{
  "d_model": 256,
  "d_mlp": 2048,
  "vocab_size": 6909,
  "rope_fraction": 1.0,
  "beta2": 0.95,
  "schedule": "wsd",
  "decay_shape": "pow",
  "final_lr_fraction": 0.1
}
Each number is 500 + 25 x the weight over its row's rms, rounded and kept within 0 to 999. Layers, rows and columns count from 0. Numbers have three digits each. The size before them is the row's rms in percent of the matrix's.

# layer 2 attention query, 384x256, rms 0.0725, rows 43-256, columns 64-127
117:534528499555545470544503500484526508527500489482507478499517515508542495505455469507512496491533511477499488506484473427461485522473488508513524477511512479516524505514485504527489492541474564
170:517513485514545477506501460468536529501501505494497506500489501501548469448481465516484485507531516482462515511481508496470481527454461499500504457481506455528511498482461504505501498492498523
129:504481507502484459485484486504491481506530486534509496459512485512502522505546563520505547484531442549517501498481481473490503482493475467510496521550498493511505498552511538521507490500469502
128:485467503486456464552533508511483488492477522509523520492504492515429522468504541487511466494528490522533493480528565509522525462515514519501520485520476556508511499511486473490540525520481463
143:482528500545504511524467490469522543494506513474503507507484492503489464479522448510449479512520518451464495518471529494505522514451499513479511488490483475495500491482497486454521508492478489
125:478521486460525504482530494497516538477504493491500512490501499490488490479510436498520486499512515428534498483502493477529538493503500537518483507528507489507495502496565487492518487500468474
136:501467543493487522470496506455515553472520512479497494512498464460534485507548466530493494524504506475451508506486490486481491543488495500469490474507492475500493464515528487480485505478456567
145:488533499535529468528508481494507545502533503502487484508499512531546488431491465530462480513490472533441525505485512488455461515478508480496523478543498490522513469515451525490503547467515497
129:457521504492520482495502483507541525482544506473524492486521528483483509479487434484503502507520480499543528470533460456497511516472486567479483468510507476513501509499536484499482501530476496
139:454527484493497525471482517526475484500542497502523534509569509535463535493477519485534473513505477559513507496530490495560481471532490445478484493488492507486474519513581482481515513474543493
152:536475512468488522498542531550448457483485512520486519522499485459437520554513527481548470474496523520536481463513503501508515488545521513506503515513490555471487531480528480507468491507512537
128:508576500486449535475494493502500503465495497504513501511494504513453501538478482518515524526495503475548481476509469479492513520509475517493469530485496466508506524528523492550520493482534496
137:525501561527469505496491526492473475516498501508520465492513490526517533519431541492502516478448487486503534472488500498461498519524495466495524577505513520506497512545486533563513510471527483
143:470487478577476480541538497477507506461473508506510518486466504470506484493501500528455534518520523515468528537492521491476455529460473509499501508483531476510480499517454502462499539479489520
140:515485446480544445503544467506527542519485509477499526496468525517565495486466486556509501519507523438500473492494511515454496533491492503505514500489511484495486511433481491534489489544474485
136:513507477504530498491508476515472489508521490501501441535491507499467499484430493510474482550481497527475525497505485501563480512523531504464514525510492516482507500535492452516488519501475524
160:505533489528509489521501517490515507490541485462497473518499493522534509507470502540495514509526564522456495506520491492484454514490520489498499540498504454506483500494455513519483512516501521
153:477506497531507523498496519483484526534481513521508502507538546512493509435483485494535534458477523462543495478463500483442538524520512493526476521445526514498502551455480504567479481546517486
131:485479521455497541529469519493479499548478511504523488471502494520486504493484513489480474457515546451505504524492558527492519507502496462502516467501503526495497546458483509493532509519508503
179:485531482494523474492474474477530514515524507462496470484471501516503496490481493491469497568494489523477546506544510525512494516485481528454519488516512481509534469496474465519515540489499491
126:499513466497528486480511489494509508511478512495499492495516531508494497495534503489546516480495489495496482467496514472475502491517467487513503491483502500502492515510523520510509495522504522
087:448517557485506519566477506545517490489488523476492519497502517514546498513475551484460506476519476493487486466495497471475488492551530481484502555523496500504464497496492487523463505516565483
078:508548538548515517493428492481531478511488511541495457499528498551420498531459475529503545489472524464547520493506466458492530518494532486524514502492497514465507467515527535475539502509503511
092:494548516524476472490510508491502462556492482498461495507522467493467499548499569474504527478484501498505480465511516482551518503497460490508522530512483486519514522523443459502506518500528477
103:520502519511481514497474558523460478503499498496484494497499486489465522511517537534495525482485465528503497477486472473505524529533550483469483569511497533483500503542468505508504499527503502
081:459399489475531508470462502515513523472498522539516499489486484441469492521516472492531527480523489495532491515473488498504525508498492490511448523487512514462472497522536521430504486466541524
083:516534493481494485505504475436466514557532489495476473451495468502455488502503491450517504502455513501470545532515520511504470498479491514505513470544490503488472503486443492453495525527462509
095:475454533479508528530499524535489526489466475555535494503525504480509507492498507471518476434523480492518474500478507488527488473544499500543480526478476512518470556489450497437501484505487515
079:496524534549506546552502469544488500486485484502496489485495491457506489488464483486501485527497497519513547474546515495509526531485513450453555522484447495481490504482463474524525506491499493
080:422480543505497452512523505507479489514469510502533508458492504489515504509457528496543533496530504492513522484506481511477509531522478500490520476544505489531509489515497496507503507492535490
080:504480461470492451463502499457492508540505469529498537487487507547524523486497509455479498479510509481463463536502491528506468459529480532530476486524469478521514500448504491507504519489492482
099:509496493491489490516437464474489568530512515465482457502491489505499543497542454474469468457476469489515492512495541459502548515504478525551499502468493499544497520517480515510459506500490530
089:498528528520499514544480502509508518530522498480490499478548516507539496498470479527484481447499508459519497446487525479484494495534505511509508536488497519506512548498457485543518508535474480
085:482442486527509520473496539539485494547526510551512523514484504568498547528506503485476523447491523475549480547460510505481490494475526515522480499512521537494447542468491525444502512484502520
090:512457542523517475525487484547497477490498503515491518528496483497484483524480489508475506516484465508498521509513487479523541510505549497463551500485490503500503460531535518529526474501500506
080:520503498474503509476511480495509505485521529547511515504491499521492474514504503507518516543516469529479515557480493492509505504482513497459551473481484495510507431536548495483526461494493495
080:499507559513493544523531516492502495475485523462488482501495490476524490480463539503565479532470486499500480460510498519515495471488485519492460527478487466502523523456495462509508537480446478
080:515524498504526465507522522476512503531515484486496494467489515502496530479478524485520496484503531513502484445484518497473466503501507510494494480483551482513531492468451500552484493520504510
075:529481521485493523497515495504504497467499514524513487494504499457491536529469520533523447536446519499553426473513504497546522459529496524488464491507492515476519517526505538470507502501471457
089:513543503480490491518504453479478495501497467461466516475477513460507484492539522497512501515513483541497484486490498498511469534516486490485511479515491494471521510491467477494482479551457466
081:492474495537518486562528505503467481475533501509502516504512510483515521494501450493480519489554485461468520506516525524463484511450508544503448508501489499474475498479505510466490490486468496
083:455498493502551495515474472475468497524487499483535516514492494484531496505535451494502487498495507467531503527519475525501513523456499564518514520505519538473444542489490491483504478501469521
079:544535519511510509507500494531494464504516466472458503470511557535515484522484513495502519542508443498505564505503503491490536526489544463460596492501457492500493443520515516518478502517497504
088:474485473438479520507514482498492525518515486453486493487512507510537524527499510525498438514481493470480466480514505505480514483502474502524518518519463479513495508511509501529477517485460486
085:485473491432481473464553560491502490487533478508468483512487466500474529495537545506491488468494528480460500511472458500500487481517525509522490480510517532448456494564508504434481528475476494
101:540463495491491542533531500525475485500510490539498464472481479489483505450469505485503493511536481488511542488529503538518483536502475488497508510524498491510524520481464498500531495472482452
078:510501473511503530489510536510514500498492511513478479510507475506448511495482507483495480491485479497502514504470524525537466522481491480495524464504501504484487476514549490492484489471505505
088:508480514478511515503536491471481577503534503523529509501529498496524524507527488494521498500547471466467442469479539574481515492462529536525535505473469513468495505461484522500510476484469524
083:502487531510501526516507524558491479518496513483501441512555475457466517508528508502467526496493520530490541464521481504529498495519446514480498545496488514442487519505465455443549493523518496
081:539525522544476446525516497495480507479549524483527507507537497499462471525508473524460508512513503535477528513519552475474498499527486507449497516460516490477542507487473487499549492561424506
077:514526504539529480482474522480476481486518471500495490493487503480418508491529440527485458492512531460520531532491510485469481514440494566538465491503526494483537532491471491506494508501473488
086:505540533473484426496525515490479512480511481490498543488503493496509481525535525497478506484527505473483484518511520501478526519543529525484483514505507509505531502510538494498493481532526501
090:533504516511528471519482516484508488525494511508532474507498484472505533533548477520524544507529532537480533524509486512490543517450545541501473518481532508454504512535508528497525492525511479
075:479563441490529475483550529463474513496552504515506522515498484556480550458490483528509473498528520536492473503459463485451450518574492539489492507476497489489480501514532518522497542504496467
079:508497488472491531488469501537500502486480496520460479482512524552481513478489500491470517511512489484477515490513505504525491506519508448484530463499491508472478447516528526474514524503548531
082:477455524557498496554503469484500509490510511506497572486521509475524503506464428502503498488510515492504512480487525463470534482455505533528515549450503514535509536485456535476491527489484533
075:503520514462509492496462492479519486510494523484523478508491456485479513511528539430505490520468520530482501496530478501559479472507517499537472523482526467478499488485488519492503551495504490
081:510489496493478442503523513469454511494500447503473522475480515486481482495511433490496509498467496461480541528495460496467507516480497540480474499503534463530516506523486484479484478485518494
085:457534485473477477484448502522485495469487498518482492530489486540460469540542487495468514503484532505504516533507475515493501497479480514509442484515486502460476497509520501461480518478529533
083:493500530562491508499500519516492472491526485512467419518497473501457489493495480497536510484476514460537487546479420490534506493537505533491515517536483514503486481524478503498497467472480499
080:495520501483509485505530467490480497488490513500526536469498469490504466485487487500478486505522481485509550498501501495480514540477503514500489498475507495519479495507526520502511506529485454
085:548541541518481499554499526503495489489512491461466528527497519506515546481417529519479458523490473489490478453513502462478507489504538500482517509516492492523508492486465513528471491511486539
083:507551522497470568499445491513494491472501493495532505493516518501549468454524524546486505555463463513506505500533489479520521512535473478453471513464459482501515471514520489542487464496501522
089:506471479492511503492505494557490508518479470513482479467495506519468510499484506456456495465549463519497507523497509507475468543488485492529548445482471492475502473509507517501528510427470476
083:529527549457471519480463456506494457491486428538476498482486468473482460504514483469490517499517477456544487453477507513491480490507523466512511478478476494482529479493501553527491503486504499
086:503474472516495460451481480508488507508490502481489510510458484499479510531497525486479528501450521511477546516541484477562498520522548467496523443521488489466511454537489487509488501518525488
096:499539544504499543480447533518483503462514474480500489514559540501496525483498466500493527460506525506513495496471488507505483462487510470518484515506507511487471504449470500503478514503519562
078:535436493512476516456496496490505459538479527521509465493492485474424483527525492455509532530473492501502493527508475513505487494480485493478528485469511504472504428545534516471516473470476470
077:526518488506456492508476480477501487503514505475461526495503524471530499495474509485537527532445503524516532540474523513510472489473531478475518474490481494480493463498508545533508494479456493
086:544517535474483458484508485477524501520445442483478464510456478447491521525516516484522474504478482479501478440515496523520509500464513483470495496540506484480529515493450511542473498533430494
079:544476490545518551538474500564521483461487489545509470496535523547493495500505496483511497513551490513500519553506513502438525500497472490521498507445465516519501519488499495493494517491495495
086:431479505457476507478486532523515500491475505519539521499470483509542524532469498506546527492522523502486541557490511484510525474495522473511492476459535532488470511531535530472456510529499515
083:497472543510503517453480519518476501463485460501485445522513530476492496498512498452512527497479535504498479494478455528519509489504515501517472531484509500497465531484444509456510521476488450
089:500440502514521513504523503517501510493526516511494523490477488493508509494482469526500515502497512467535494506498473488492540495473530505515477503490545505522487484516521507527497468478544533
086:490524438507490439485512527487562488488525475515472454487502493539482505517451570464521534511486511529517516509490469503506484483520513511493473509551508489479491496558523507527510524494493484
079:560516478505512443511467468499483486522523475470505557474460478493522541491496466503508486532512492464514481499507521491462547531463538511467531506441500487504523468536516531542470472528492511
084:513460479504501528499483514508499520502530496479512501513510503495532508480486504478470523505504462487505530494580491454552521493526472517490498535515463488494522477496495462544462462554518505
078:477546537403509492522506483513503498506470522501524477503474500485512516487511496478505440508475511472507471473506512492512482489521512487526473497490542490519509508510495542494485533537509480
081:537513468476500521475491485476520509536530486499488536483513514535530494499502527495475510516464511536496487474472472507525460505476537518520525431548508506489469511502498494538452524477490494
083:474505523502475490557561501501499491474486509474463482488553507481528491515511516536489526518512475535521507508518471537472549500476523504485529552514470511535489479477486472522541493500472474
089:558510533463476524521504550491501492460485509495521520478496516510503522477545496547503536489494493505476484512504493503499516485493555531496501530497540511479493505495480547461449504497472487
081:472455514454480490502492507497512525510528472537495520481522488538527522536567506494467497495462456503545494517517489497473490487508500518503460503474499499519459512519499518449465515466428514
085:476528489484480492525485537525473489524505489499491474485514499491468524511499527532504487526475511510512534500487468492492524524546524496510485470496530487483513468558534521486499509482516488
084:488506508465475518518522548444516491529514518467490530479519470518509478523525540514471423521488484530527521497496540459484503460502538488487507504507515499507499493543502478506509515486486499
090:469490493488493478488511475525499493498492465519477492525462470495493516489468532464529517505522482472536521485506495505521467497483514476540484492513485503501509489481502501520459493462450458
076:488464483491491555493534492465490531500490562453515539510467468496494462529466485532514499529501485487476475507495475424506510511474512519503480518502525534496447514494509515498504478538545484
077:494483521499512535494539508459508481535483489457529542530475484493523531501475553501514520488527509506488530502480496441439499446474501496520507508496516507491512492489541504492471521518488536
060:463516527527500480461483518502473498448513530533480474503493481494539491529546435512498476488562529505486516462503464525495480485474523561514523521491454518526465478501453544522505493538503507
061:539495521496461496554486517469496446503504523471498489540532510489550482495456507520517489498530517548519501480484496503522506521529466506496469560430514497506486486518462543519484496520465514
082:491469489493490494476511524519516505495473498517531506523551483496529507493519471508554490518525525491488484448517487500496503518508560553507516497481482504503559496538478510511489546483533504
083:526444472515490497506511479485461499457508525520505523477464540511515494483479441552485477505498471497508553530540517483478474540517473477475524484494521512496522459535456461491487484501502526
074:489515490480497499523566530491493550488501495521516501509460502492479462528502460483480464484511532491485498525536521513532511482484529510549469504521495541511575509476514511500523475473465508
078:539475504456549529476527510530474454459501491481498530541460502480498507519490526513518534484511507494510496479495500501531552477519504539512520497462454504462531511516491494494476530458503533
090:490499472546471533442482494487528563488499477516488476463491499459494491556527504531516503490498508470501494473522474478505504485506531513494452532481502515483552498524563543498478444495478501
093:480485469527511488514551496512481452511450470509496494530535488477508496510509525480544500519523484543458517457458522552519506461513517452501503509486521471458509513489489483496501520501497492
119:483524509497496491503473486492526572492520474465489542487549493486504481469501483476475494518549528464522452536494521472459505517489479533502493501510503493519541474525441493490494473479491468
087:509506449509494512471499493481519526505501499513515503480500550469489487477504455507454495487516505520480504509499482460491465560530488535512491513448471473514521459486504474491486512503552440
083:464461486520478504532463508517512507523512491484486536496494442498473503486495539525533523531523508449478487491531510481543530476542518489479511520494516493496480481503508523471490531449534504
085:492463507461517497477465500515552490503483534506515479484485480465504528521531497489465510490473534474479467490458516504478479496472522452486527464523504485505528475499465510482487521485480519
078:500477473535533459527560516537477486493501515466530474495510494517494473486474504524514502508495505466501533482489506469438484498489526495517501472502475504482491459535463504488485505481533511
082:461474527491476510517463501500460458508540493459460465527504495461485511489434514450519494505472495496539495455482499515506549475486450502501524491510492479465484505524533533521499489501486449
081:534546482517521498501528490511541521485496549515496531494513519498535487462465515478521530520534518488486505501536520480478488536513503515522446521512519529499482522466546511509483444497474474
082:478502506525494488493560483513498472535495499480510475524462464512458489497417470528521482478463548476518501474524502502534485477492500508523510519493484513492487498526517509529503471494495500
071:477552471523497457485545506507524512494490502491543490503460475485477520492480501531477498497485523484525531549503532499471499503486452500556502488494470496485509468504543497498508449507517474
076:478508477510511520457512487495461479460506527492471521528477501490455504506513507525534493487449514465479496436474511516520549486482525545516504496503516496497482508473497500518535516460505529
073:532515506473512508485462522486484553526533480502452500492528480535502498487539499537501513489485497504480493506454474515488492539479461528506460538487503495516496505503466455467465519478522484
081:530520493542489498516499486517522502464513533505475497485498505535523475457501514526509518523560505478452507499506471482480506515485493522483497514501469499508469526460569525512520450496504521
080:495541496494495463489477483507523492509481476469487481497510530464489507498524491506465475550460487490499485547501467454491474515512445500527461487481516484536520504480512478451471498521532498
097:518534455503522477473537475480487504475442487463491450507501493468509504463471485496527478508486503504536524533531505493527471533507502465521477476509527518518474550489506521494494514513541482
101:507461547492503488531478506514472484494484498497529502516455469492500510537516519471499529506493474547449528471496518514479535486493530497459545473500480493502510489501475483496495491526513536
075:506514487494501516536494513482485531509510513477531573481534510496508500464486477503497491525448472464476499528517544495471498536474472535464491514479520497555504493548403486501444476506541523
101:510518508525483465480541507508541512484510525481494494517506545510515496489498479498531511501495538479531438515504491508479500508487477544521486474509476497505515514476550500505523472500485451
100:556444557489508468518496519529485458485505551526512461514500510543499532526501519499532531469507489522494501478517516501472550487515526503497522484510497514494523523501532529513535533532482501
098:512548512531523509497501537475514513507513485486501451507532472502550501492506479546488503539496463461487495531499492475466458508470515494549473448486491489498521491492528508502501463523510488
077:524487552493466471477540486492531493519453501461469520489468504495520520513519465519480530501525528492477509478502507441471531501498512461484563479486502514481521504487539495498479484496519488
089:526522492497495521475502527480555533476505487496488476484525523512560517460505501509494494529504537437498482544496472493482506566491493536526480486505497466460518459506522490505492500487495496
074:481523465541510496541560511497508542521518523494529513502469506518518508447514510527531551504462540527490517526511513451484495510492489484499519503488531502515506516484497504482460511492499456
072:492517462541482489508559491487516514505472528516471499516473504508543518499482491530517521495511499481526500507517494460491485519516474486539516463476523523518501517475513497483501523482495464
085:471449517523494519496513519533491447468521503527487515508499499499427481538474529511526501459512477482517499456523524523512545516505536476490526526519503520485486518497493498545529508459519487
093:513534468502529505501494487484544532487516509510495490529510534525563498473499482490480496520505523483491487540500494508482503494459497506538483461480530469509512515482510524501510504523490485
067:458537515483499496535525527509489487492489543523511522481455511506477542531491513512517525479467482512525518481494498493532521475502527434494552481510534512466459531484494525504488444499534527
077:482471490507483550531445511503486498475496452483477518507528488497464484531491484530490454488541505518495485477452527493531490522553493524461514537530483528493497481508465461527501511503548516
094:524511494521528499518476488483537545529518501471491478497530518497576497453485493529493515542488528465455471551488483497450486501455467519511485510513495468514516459517505509486505506504504483
103:537507520502530489466466524496483501508462487498495482508529492488505520502517500503530491516491478496495544478512461481457493500482502476496490505506479488509504485501524513542499469495493525
090:495480475486497511488539490472509484523490520498511502503498549522522500460487499447528526514548519511529468536542495445495498531488433474533492495502523488522491517461512551518476531512484500
080:513534458518518488499522484495541531512457508507506458490519503522551523459501480524493533499483524458501507544482504487442500500458464487537492473475511490513514471468489514480472494514491484
099:479474524476456512475501515523462435471501482537522512485478497500453529515505524499507494476518477543527514459503520516552525511542514470476492522532495555470481537504522494498508510513516500
098:499494502478510528524520472501505480500525524505517481485488506565486486475448488500513472505485512478535456522522529501492500527493514496542454483501494501500520503487489506511512545504505465
117:483475534526507498480513524491544499493501494478481479503506479509450518531536504499477519513529498464475503447476489478498528478472515513573513505546510531515553500497511499572545457498475506
095:521537511535523502533501494475551548507516475496490491521489504518526461475493498481491514529466510473495466550452487494485497512460500513499497477487524459532513469471485514542519508488482518
076:484510519536510504516560533490532495479488498520518477475527516531532512469464490478475518515509506480498503521512455499481506487436477525545497471485484471486495500461505469558501507462506478
074:477459497502535492518463500519471468523505480506485483511503505504434514558507494502482493502524481524481460453482490537538490471550484501493480560502487497505482528410477502559536517517492524
102:544494494546542473496487462495531529508515523490493455498508510514526461496479478491492516526471510484474460515516468509470469517468475517522524481492532460533519471491483511524540510493505532
098:522505491492523471543553529480478496485482503510519506502535556493492514432499476496543466462526498482485505499507542441472473485503492500529474496502470505533492542485480508492477472521498428
100:457469494472500498458528489530508509489505496546487541520499510529461483490474503479532550471532522500516475452515513535526506496529536500587503515489540531482521525458510518531485495507540496
114:501493513474501487470481510515434471534485497520489492504510461501493509503502565516511502508477486519497511461456529492489514504527553439488456508498504520496496542559499520491486484518482525
113:515519498453483510531486506514506475513536484459477507494487498498476471459480486492524505494469462545553536516532494471500527519501496520485543432492480502516515515517465499538459489503501506
128:493544477503485530477479503453550544502506517446489494508523494472558480478526472510480482522496491489494536539518488486488498552478485551489492484491527470496529475545488459460457505486496465
098:441498494529526512531535516474486495479466498525501499513525526496532507481473515475541498466502471522484512489521492480472496487485511474513456493465525482501465533455451520538453490519503469
103:489500513454445503487450495526445486526547508458485533520493487494464486502507532524518512472483488528510501497514517515525512495547516536487516533533489535461490498504510508505518515473501507
115:500497522512522543512457485518478533503488499484484503529472499486499501555541503527485480508473512470480496512474511512550536498485525518471529538494504510510520481484495512458529514504496526
182:493468499458510505505520525543462460493502482514515500492491502491486547507515549493513482489495471532518525489535510505535499490548499458491495528513499545481481519539543527494469491507493494
071:498476486483513493502501529508464506514493497505496502484493491486484506508542494527518484458524552504512469481449517522501433511527473504517478555524504513479473503509559493488489461506502472
111:502490520537485513496454466489477501500528514472469501526473496481512495570555476498484505483498481500483503487488465519510507490493492528465556544493508506482527480510485477451535511494492521
151:509493507543545460509523519478526495505475501483510456493500507530514482482469461504503534518494491452471486496465473483445498510454473506546515455472542461538503488455502502540504511520474510
110:509504493510520467541524522504504493493472493538550499501517523539518492493420484479513510476496498459477493485456491481448504494481505475541475452464526494546482523429497532548526482524499517
236:500458523474506527493537548539473458509481494543499497499505505491477533535504521504513497469510492488498481462477520503537514464527533468526491508502503539495494537512509518501515488521496497
171:488499509477476551475482493524470485516478485514472521521501490465482508542566536504495478517488478536525526503504498517525506494514526473463461537531474509466499493536519520456477506502492526
180:515510486458510484493499531526484503502516500522510512491526517499484527457461517499517485475520498520523479490501533480487480516545493479524461510508483527490478529505517513520475457504512443
105:506496538524480518480468485517469468514496484467484500495495446516504522526426495506501499488481486514525515442478495481501472546485493503434551481488515484479491493475485477522489534522472482
116:483532485521550486514488462489547538511530542455522513517519513524472505501504502509488494538516498493459526493570467477495491485499501512504547548512496489510502465493482468564497486453480541
101:454495504512531491522547505497545519501508482486488476502544486456501536515492461506485428502555483465504437532492505501482488515472492524561467496535538468558498475486478505543446497483463511
118:500523475529511496495492485507496499498509473517497498503539499548482492510454497499515478493476497470538518477492471507504485570471486505497475497506452482483493520504480482551504484518500478
094:481463514479510472545509483502487494470499531511512481515587529524464467528434488468559474427508521516491470490499498489454537508534520485535514532468468512522505532483533518533529489516488526
088:454457509527557458522549527474515504499488471479501462469496525541501520495440453524520505509540505475487495500496481467439448554498483507559491494473501491510493509508498509509500491533464476
089:486472547496540472489480532531443481494452467522545494520500472518479502503517552494502506514526472520483491478501499519540535492486468479460554504488484502469449519523466494519485515518449505
120:499461520487520485496518497524500482518497473492528496525458494511510513522505495520484504482499481483470504512488509505494484499506537489528518485502488517501513465436523505474532510519484501
090:502540435533530491481496478474527513496527479487470489491490477492472498507512472524496474539477515499545500541514504483497509512453468532477522495516527442507531450542523489495489501508505506
096:482527477474502493485547506525522511480484551507563518457513521541482511517526501506541501566453483519498494497520495503523498516495507479518500493493503501493500472496483487509497495501506495
086:468519461527491485539506533549494496509463519523516502478470537457466478476493453507481539486507549451464539539478539513527479507482527511471493487495504483510500482503483482458527522464513493
104:510517469519524505523536527490518516483516535524498509471556538494539511483465468493493506484530522425501488516490504529484485509486479523538447511484516468524500513501516492498507481508529445
113:476480480489490500487517498480460449542462473503502518495520480496476557535479505512517529510532476544486518455449475477513486489522508467514452517501515492491495530509507511528479497503500514
099:486502558499446491502481490497490498507495531465472523496526477505475486500489511523510500500482509494535515479535533498473526496479500448458566494526496499483474481533511461520505490509499497
097:518477490489525518538524550473497506524520511517546475502516483494566553483496483559510516480504502491509500505498485450480514487502507482528496497477520489504492491502482522554481555494502515
091:515507452487508527503499518494487483507499450499513477502489495459520539499465504547498494486485513529548489482556468514513480506508517523507471512499476496484473492520510515539523467509509505
105:468468493506550440473507509489506501505495478498485517484491499457472510524519540490520519459462478490482477461441504502497468469543489494474460493534488491469486510447474500532475524515486484
100:500477449493473510471488519515490490492547494450492475498485458476456512471484493498481501493503491508541489500544512483492533515542486511497473482515483519473521501572573496504482474475457457
114:488470460494503529511522503497480541512499481539484517527523501498519507513489500511523494463494499474510467507489563533503492492521516499512461486474508525490492526502481517459504464528505517
100:485491443503492505518526543530494507482512502531527502500505517521476473490439474499531505478500566487526474506509516502506479498511474537525477464476507473511491491511523491513479508491470511
100:497511496522473503489502467488508535516490530510541477512521525534537505515474502498534499478457506523503506451534470523466501500505453484503520530453491508486502537511494492540502468530496514
089:525496506512501505506500478460495492537481461461507497535515495512478490510507523494499503510498489486528462474496495515492483485508491506540463492493472476535511491495505511541483482514472486
087:511526503483488459502522517486484472521463497514516497478436515480488498474550517476507531517486522523515541495540490515509480504485506491519523454510509508508500501543482502524469507491494481
099:494525476503489525504479526512462519522538516517492519502498510483532497459492499519508534493487528488492489530508490494524516532516447498467466504491461503509493525521528486474494462498489499
098:485513465506453509501477536485493545460495514479524517513492452483499500492550480496493494498526500518534526523505506501482523526483453508478450501491510471514517487543518467451493519471556491
101:527556528537478487445513481495521558492545512501485513513519521523543505492550512442454481510470551520501476522490461496527526481450481500480498499530489512505510526499490470502487493536481508
098:524496488503486500500473503504524493471442498497436486538459486461489493555523455525475526482528498515495474481481498536532470513490512503496489501489574463478495483455502527452506520445509506
098:524492480507490525502532516538498450456473462515515522469486480528506547563505499545508469497495518462459522494530496488517461514502520513487491511482513502501481515506479494477526488577525501
101:537537493502539506513453527510518496502520461488494466475513504490547530479509480494508554489476474495531463472495466474516488461517512523492502508482515498527502497475452505521471481527504494
104:491514524515509481538518518489567536506521496438482489510497494530483489447497498471509490522508472477508491508511497513489517485478504508531519480555523502547510468481509523561489513485464521
092:488470505507510507473457517517520509531534470484525506500516511509507531501525485469510515517511477480505481449492518504514495489511496492494471454486480477515509504535518496546516512562455533
085:468525511476481526476485533492492505527522459498494501535493543465531489445560512495518496530487467527520514513525461470540521537502475511497440446534531485497492478565508485474505511496509481
098:525536524508501499498535502484504509511477490491462482540494496473516522482488515507517557530522453495511466495459533535465494489473496506529531529536507491481501489521503459519487545499499460
096:483489529498465526547566512476509536493531505470523491505514547530525468462497519463507542468494494502498480490489500478449509530482479533520485452480517469526483517490479507546460503530503490
111:502502508524493479495516496484465477480512485487527460486483516490510545509478503493500537509444470516523530466462508485479507506507519470500502500481519499475512503515487483554519524486544544
098:494517480493461500512453496501513517498503503472490522477491537509500483517517514480478537513516519468479525510486496531504504490502492469491516544531531528507527493513534528459497499468530527
108:512499511491508536475497502521462506461473504508509532487461529516496497511497520550516482499494521505493531501520529513517513497493505476484505532460478523480475512517476487417535526555534497
098:453479485494513471448504479511508506531473491477516491529513485509473515542484492509490503533489543479489483522433492501494490513495452432507474506530524499506512534508544484504480508513472476
101:526473510511539505472515506542510528480491496493505524519546439501500516515508461510490489501509508460534521495490509523465522477491503494510513528543499503518461509518516484504510527492500544
104:483503487511521481507529472521510533502463491487458493517475506507441465534503532473486466493507516468516485515480516505547499495466496465516532522507497509498493522433488498513569511533539555
100:503532515522520463478513502415493508515550469517492497576487494530540482487487524495497518504486509518508485494483464497471522495475479473503493489454528493489510492507499490505489466506493532
100:487465490511540536526527530477516466523510455450510480511486482498454462509483510492502509517517467520508510527517551501539491488547511513511490489493485483486544485556500497524513518516513480
102:482512527489491516497485542485511576550486454515500495512516505465494484470514528471459485498501516521480505521512504470490479501523490496483426470493491480512534523500544497522474518496491489
097:511478496466476477506557486499491466513470503559514518486510502470497553511534519479526518534508519454476478524460485528492501475513523473497456463511460521458500489486516477514517525462509536
099:500495484499522485468495507493490511472465500492528513480490526510465478517481517507534501510496497485485531456534513509503506523496515474512547461505482504527473472496478482490494442478538566
099:482466518494497478497525454504482516520519504523512501485489501506481510516518486515492495512495513478519447508414515484512497496488524498481524528524466530507486503456481499472537484514482547
107:470459506493463495482517490496518483469469531491484460490492462505510512506505435498484494488517488486539459510441531502473488491488490495538515497457477502479491521501460485500487507519472494
094:508498495452473531472481533555476518506498524504506492497474492480482514497511523455467522469440545491486500535541485530519501514508443520484478509497521547477519503475472508484514503495486532
096:512493479480456491503517516502496530522496517550500520492513523490543505486449514497503506485514512459495490526460498545480476495511487515523469485479472505503511518504517501478499503503515528
128:472497490523483527486455475481529513498499500472457497515470478497454470512536488518491508535505484484484539517505498497497503521484504521495535491527521486494532446484463487487514506462509506
093:543474535486503486507528500506488478518495494483484528471490529469534519501513492473477550475492496516494508474459505461491516476496463483458494478459509500559508528444506532482517551490471514
091:457522506513484475488480529460516501516534541527522555521526508479459465534519501426505511476500499500469488471503478551433513489510479508496502478554512495481486494532468458454441480435517501
095:517516490502520485549515520475513538474516512496509500474464459461502490460480517500535443468539499513535536519530484508515495524520481469478476466466569506509506477460520522510479444447512478
096:475498504491480502475476471529492481513453497491545511465496472484474542535532508536488516502477485495525523480515536518530510486511522478491532513511479514479471508500465511511554482485511509
102:489493506493521471492505478479494488511443462519505453477502467495502525480483497505465510485489500545532493502474464458452445477488446453509497511466471495461521524504490469504460501532508494
090:499492497527468500469499495502501551501529531514512515551559521495573465474527520509511497491526543497506510487517492508469494509495451503507486486501515490523491497514483498476487527547522481
101:472485478489479513478533516513480521512516496521528533462485492530542506501513499483519457536525514526489554520506445510489472520505512469477483501458504516485474573541531447456504528513521489
088:478498443493469546457474501490504493500497532495441515493520488469417493457526492511460510551456514518504523505515503528544494494513490505488498504534497476509523460507472473470528486466542427
100:532489527506479475523494518502491472488465502509479467511479570520507520528483500483517517494496504486444502503439507475514490535470480461494495515501478518492491496457495482480501520556494521
101:521480511515544517525534511505504494505494482504497509511560483484480525538458433471485508501509507523517454496484560515459481477501482474488494505507468487560505524520510510499504505547525494
091:497522498473492509461487497480471489512471494530472537514457492488454468508522486526497543536513537519517517526510514541508511504505499491513531542506568489460485485496493506452487508411540509
092:532475530518501471496485500523524525488511497501494509480491493481503486452451511485466542512484491508481524511527526492489537449510499477442536533483487531484537497529489517485437504500485500
094:470499493486434515501540551541490504515540553480511502511482487474499488522453465521513545486460500504478518475508501511465500498501462481498524539447562503435481490476532516526528478462528502
099:475533504476496472525539490502516517493501488479504524496494501536525484450493507513516443497523491493521472524563481486470495475520467507532486482465528488539473507505559501537468566508464474
046:492502474444505487523553476465497476486534535499480535485495520543514479525479478489507442480523508476495508459515562529515468559464525487516569491512505540490505489507498494499502534530478482